{"n_head": 4, "head_dim": 64, "vocab_size": 8192, "activation": "squared_relu", "norm": "rmsnorm", "rope_fraction": 1.0, "tie_embeddings": false, "extras": ["capped logits"], "init": "normal", "init_std_down": 0.0, "beta2": 0.99, "final_lr_fraction": 0.0, "batch_tokens": [65536, 131072], "steps": 4802}
Each number is 500 + 50 x the weight over its row's rms, rounded and kept within 0 to 999. Layers, rows and columns count from 0. Numbers have three digits each. The size before them is the row's rms in percent of the matrix's.

# layer 8 MLP up, 2048x256, rms 0.187, rows 1226-1236, columns 0-127
106:485492487515500497515536419528433622483530452405463513515461472456442489369507410374400507497479452485507481556607511499521445370528519466581513560456444557486510599515562586474548489539486479532561522500490481517441511471594552523561509476529478512504479383454492525473511422516461446439487419576466486482540524516470440396503450587484545539485494509434484488579446499533409518492476
104:417477500494514456512422530567579378443599598510495505495492461465420596506499505486512443426499470426533487436449426527605515525544482552595557586495447503543427537484481460434549517470522511590465547445491525428600457477546513511479526464472476397473536513529399511563542520538464480467535428542590475442480464578517439560395520551527470379484599610531458497573472478504473505443539
107:482454515540459500506525556494538485567483511568475395507481524588549569501436505424570462419491576508531490539476476449428517538463452591451458424452470481558335562483423527534496578519650547516523513503476524500507451488474563400574415476439466450568474478515513490490476472577544512370475459490599549418471501504553397535545480559446601534527531512484438389571556494454494445440430
108:453431473538489535457470564519481537409416412538505481428469464476488421559644405468378454503489531544427476468472601520548497538573559501633510572530490520529518426501404532432461531534549486589497452524556494490477520597465543530487462483433528511535462507482486452498516482499553520498517493441515476436474499452469471536417603500458546502471497514550552590511545540444490544535463
091:500520530499555532523567531562518498512567540511479444422519536458417512556482528497572484402529535477504482509556562366477531482459436589406540512495549536443603460495484462576560491484542430541511438512543472529392487472476517545473483476473496578561417353444477489541549494472573507553535535481549503536554531534509476540410502479498458449491479558478527477478526556560452492569545
100:534589523555448517479475537526492469415468508565389562573569472700569538545435466410508493511516492454514583506570466494509500527541541489514489409643571611546472535540456619648541451450539428532514435541469474464551492583506486468506451526432559475559485487564473492499465485461477442473479484516508509468546417531574476549422410528508420519465532531465608507459480458476408512471538
097:533407532329457474473512550463544552489376427545512554442483550524599549469512548547508569426563554483445455554569448484506547484552454508502587470532531507548462451567515486463532487515454608536597507483554580551531462574480439429438435478504505466454418532400497612571528551549494519454541415519488503451488517394500497406503449522636521477473502443504547523470497432450519505451452
097:528480508545435403546566464564448566427531447475452492519513432517538447561550531507421478540520541463511458518531526555483568432555506411517464436442464561526474551646535550621518459553540488565614514446524601433567478481501515517493491459436506516505482470456532481497544547476450409547377426476512496420471379465532579500400582548508503564553508439476542441499505467541540502644477
095:539449566528505490525479406491531549417496550480555567572576490472501491516499436561560456499469474482514357480448554526475490539523401486511481476529418496459492628460579522460336491444466516517501447442432516452358506555526466534457550559495479528467538444511590502552457470510499514453497488517489456504500476591476483520528590623507567470501450550481382496645540408537484469504475
097:629419536495438528507514536499505485518512553517483412411469523473567396522516506484482474546532564530479568452451591521484476492584546489529465552529498467467551522462534527546430556503423507455446471463469532525482449485470540447460504550568584514516503587441509459478459496550421584498497568466532479536504471480548490473533453471510428464460558508458489558527552540502514468419438
097:489485471438397534493369483517519607498478490502478529529532452452446409466425531503469498484593435505431458481539501508501502446541580493477542455518503559479425519529518540429497476543397551513496517555526552551530571465443575514426415558431476463496526439492514445481504545602522419535580462462436577428514520454469536429419526524516533515576513522512461546525546413513473472557394
# layer 8 MLP down (transposed), 2048x256, rms 0.19, rows 1226-1236, columns 0-127
100:498528559450544489466541490466535512564506458504435509580597438489493505507449533474524516507529461531428464508490490607536536459529552508582471457498427585557650546477439379503571485490482530546458510525511508516512489387457534485478509456478566525465513427469483466496535503481469479486489537591528544456482441469474472496447488599501493569582600407452384475538485542614434510418555
103:505482530535495541524455498573537501493450521568583520533505535355459533420472469577540469562543506463492534489415402435475514496490445540417548529509500461459514438458444404538448571472560612546488500575520451478467433451588532528485588547521470467426478502507412493535543493492477475417527497599523559482446486515523453436512566470583582525494549518495518548486536484490501563615557
106:445447437523438540447496548504504495522434559573501519465446477504492495413469548536526438507535533546434439532440513543487415431367524534448527466545537447429574572533465572519530392412495456436486457434506498594471478469513477460475466489376553467484588504433513524462485514596494480469484575546444527416417467574519499471514463516426534468507513486438466485413502496459576529476495
108:564468520468482377497593634435554529508581540469596465481517543427521464630564404516500555428541533493490469469502528500465547493511502492604516448440520518427471514492540475487541537496570514512503530529477471369511512522496477453426400481492520505493413477474493481517517496566513455484521417442419453546469444505548497579409545489479585528452511512545564530507535432447405430460454
095:502505510471552533545502434464499529475410530474466492540395522564559522530536517543436552535455483544478555393556396610513548511450454501512471514467459438492538538485479493401545541432597464467579472528474466599523527409514460444469599462491474553560614618503562577458509440555560548520490482553514565500405485470670522518556529456511546506506442454435551554533470509477506617425430
091:486495571510564607498482546557475475436471469570388609521521521486484445482458451488505463454521533460457581583460533451435529403462538476610624458427483516390560513472534555574552469473564445646514418616493465442436565530424561495508509527525497510558427492540504494520495486511556576535576511517447483577553496571540410534490515494455535482472458351501515563619539498449516593557561
090:574499479478443489547513474520541451521488403474458441495493488497570519522493512507508445522488417499525489421479533582446419538550423540501528486488496493496585482454526455461547491524459422522494439494519490596538542440572458507506550505503526387543540533456386415501430584467567488554512532522590486474614614589468481464475528552525547604479522446488447491473597442468476404445582
096:560479519508499510545566576538494533348398487386433462481362506467451458405553484476539545409555539507436514539508482575531507483461472473514493530480583476546426472462477561570422528556521512529513484567493466585470481487480440482454532471506549436561465562449493468582443456559463525509526495533501493542458458540545400486456539466402492574526514523510580541429529578512451555543470
095:566429539512511572500462554495495468577511414500555574518534555577507551489473523507505421433604579477509564463471495447580487477579501460456437525439559535470520456445528543588546529538444498595611575462545459462417481535502531388606507522549511477412485444464423500558428470494553489562531579474446516506401512421416510502513584461537489506530390487483481565474447452496526469469485
098:421468451441502492423506534534442465468583616509490456538496506455511457418500515514481475505523508420577578466468456488374484507505519604512458547459500417490489507473454530551451511545486562486490464366519474513511514531523515485427556464472462540442446511500508503397520523573538464456513529523561546609562560568488526498471446582481486592519538621492469497468551537440550570467514
105:529577609468502518452492556584487463469559441509492536443535544440462444505500412493513517462534476498556498481595515426465492431511535435513482552515473549441591507505548463493609417551473547483377512513534453514637524506540451515599430473421548434451510415406497581532489540494565514563394386559496494512471545500451492530510530515455554429532565508442464516460450464478552424492450